Part of a small language model's weights: 13 layers, 128M tokens.
Each number is 500 + 40 x the weight over its row's rms, rounded and kept within 0 to 999. Layers, rows and columns count from 0. Numbers have three digits each. The size before them is the row's rms in percent of the matrix's.

# layer 8 MLP up, 512x128, rms 0.195, rows 113-123, columns 0-127
094:446510506432564451526449498526490430486498564520510506548524484503502563472517465496543586484503459516584499545460453451498475487461484467454500477555500555499480514506516531533435540551531383516520525541464425531479496482511504520434434533487448580488574500535514455521551519468555453501482544559562456488491526491576541568503515467468453464524499490502464517482500430483465511443597
102:523491478509489490518494405481539510468461439456532508567504460452552456547516479465509504506543503560506510470516470485501448498506499496491499526501488495545472487496444525423567483486551438429538501478473399529419494500490569550470502564634498528517486518548462502514487535497566494482487498569484446448518455576525562472492545466503555544444463458487525493369485495516506443459513
105:519566567413489424516479531482500511459473523459509554447501479423466508532500486461442477505508446455509520492435490513511482532437482472520469442424492452463490557545495483529515502566520489515550477520534520474493581592527506447469481602514488547505484515526485484517537433496469480523476475402570520549455524525486472486459480525502535521563489504574575568501457485456488452444414
112:477479586595508546484496507486576465503545505469431553454436516534517530462479529479442439489483458512487515545541486476544458475509486469473394519521445549499479519476512517530540504452423541468421486538530514504490506464467498594414490514521482499588485531512512501562541528440496538474553529579487508455449456463564468508475508490476526497478434460446525487444450570481541443498479
096:426491454539535453510472485491457546516483523571513540490529541526443484486475518419518509515541440489502473554555479480525549559468563528571471466555457512557550486527502527502491464525550555581537461522434507557496517456526458507522514526485547439445529548452484468560461569504455545451488439465455478448528564542509454508541531546489477494544496472536481502540548470459628548515538
078:456464456380488466481504483413565458505532466521517505478522435521561532552475500488514497471444559451502502434514498508533543494490530519378482499512502390508520516405462502506516523471526509511491502478479554448445493526513416461468476396495604506548481491509567502495483567479541521546538491470563530483525506502528468477510441532519576514507496505557515498449530514517557482471479
096:503499533528494485476481533507574474405512457514508527501501426490491474526530452399527550578528500437395562534476543462540495503475508546419604482470489450424513524433515541481516494545549463500487447486486491489540510453539482516507515523462559476548497465517468523436519499609430485470545525504495546463534488516467500463485512582493457457512558485550526502498467426555540517484494
095:532523510559561493531448504534558491473462531508538500498484487514521476469473449518520536489517445493597477514476536549502478477578463468468557495451508513473490576481501518454588569494520492470484448489566541494458431521504526491528519443469492532482519481576387548437515508564456424566559460518523495481535452518571518481425524454505435484547525469448428488477516490460548541542556
100:500523546462489500434516505524469513519516621512454546507495595512438532515504494450510471546482498482519512429476520448352514463491425474452464490495462431500504520581461518562491506545526492616513505480424499492482525532555512565483525519491477537514513531521525447464498509487517488529506492412515526464439558490567506473466473503539560518461472470463497503454435524517522576532506
088:551476451530487539395502500579530555487477516454423382476467496513534540593493580539396543489459619517503516475497517506457414499483508518477525518477547556461430531483492494491476468517557513553488471521457470485496446440594499537545537498507505483499498502478481502529551509516518499511536529511539513421499509478545493482463478509501558523479553479530536454531463474548562494508463
095:497517501477566414483558531479495553477468511505510501565478463493490470582494519472556379527498534477577490497448456511576454505462486499526467549485546513544435547478490513458512495539540450515479539433445530516520401426498585462590510503469521542503465465433491432432498530488518474562523510490508480470490508483544561507498431508475593536471494516496518532562530510461509476480536
# layer 8 MLP down (transposed), 512x128, rms 0.2, rows 113-123, columns 0-127
076:487479555429559509542417514489488530498478516554514506539502489503524524467494466507496522519488485527528478540460466485574515423497564496504471452517486525462511507479501522532516501564487453421540529550567424503586560565562553479528507538517411490638538501493494492515533503454468526550467460500501457592453512556501548472528562530439500498501431568516469525472501517483484509436568
103:513533480547529504482528541510485455483447529568475527504505525431452525554542575479543474362485421466532486491478531532510491498547521516510541583588450521511456496482542512452479488475529544513464505494461518493540482523475504443503484512510573533517499435500471465443497493501482460509444470525389432551521454387464515519469486504492538480518441431479536500568500498488520588556476
103:558493486477468490525529412504489492524475490514514569520455504501524422550559585533522534480516456515526544500523490585532460450434426517531527540528541522475472559491547512478481528526516433518465560503475503539543535467495570475471469530554482453470506458495499450586566542500510560570494463427532555403486511489522471460500426535461560578506488509440480459444541500537470518455517
119:426522521476510598490542556498472545546432498521522500504487489489502473506503522495444465524525568452509438511498490494581508549553473567487495528504490470496501450472474521506480475545466489510488532487505434454515541514449511532430501477506457530519460412433573450483582521442514531542547532526456429482409593484488584443515499522528546581514508511490545532533460521434437467445516
102:562480545519607476460467491533524520571517514466500494535458561538523560488486488486437546441550477472515554560560540552462514530407468562485516502480525509543542465479494440614492455464454458480541485507483493433500518538436510475535473523477475518499511462500580468517497541580477481488537508547463501490514562459509560563556488460519569465491541487517520574558462547494466469441508
076:498467515505483544536510499528534511505508614449493546557569523500461483466562524517465471478488467519561545604521482452488534524464499505554576507512452496551469514453530424600510510529524482445522533495499534461495486487457442430521478553457471427420550502514446504538454496501490538552540546535544436488532480531562558510564504468449462509499558501508480547511606524455477478504483
104:427519519507537485479521511558569486494490585438531491554477505485436498442521488548544534495523476411487498474553509480485490524568500514515449513497587558406535565476503497542453522438430492474427583511504432509491474484494473528447521457558487463509536458508502552538472456543524527471529487488492522480440524480508506413504502503511523537513508600530455485507481466459374518444475
095:431451502533513491499517573550539496469518515459570503488489521532517469456510539483434521465540571438486528495532510548554472458465505536520505588492533461468468532524565505415597435528489504533496486501462498542578502524437469445474437501505462527580509505429514442518496532472478531529575500530470481524452446473493505524510546490429491451540557620470535564499509431493491481527493
103:514471485470544508569512451539507539489485545556485513508500572458517507528548511532485457561512495550447457511508523499509503453468459436452447544531517547558504365520420516522483599532485496514503511511466545483502521428544466500463491546496490481505478562475461588523509545476510458492432443553495517394484577494505491425562500539456541468504465512501504504497547437450511541510418
082:549511553481481514576523498472506537563502579435473526525474506503540492517528462512483446563515467474504509494496519582487530498535532515533581441531505494465432462552535399476506483469558435494520555446517514534440495445423507397441529552459486464504549556536524535527494553513457445464559495490536498548494542457522492454448528558484500474568564526515504513461476560486443557480456
092:517462446554568492511502473492501394498529487581447520498469515502485526490461434530503542467594443505474421465526493491572456544531482582560515513474537515490466475491482450475462566486564507467426459511479563505469455535412566467429550461481514484529506547510538545452473453476463494551502574529552474522456516497502490488440515516464478470479531531394483488549443478476505512521514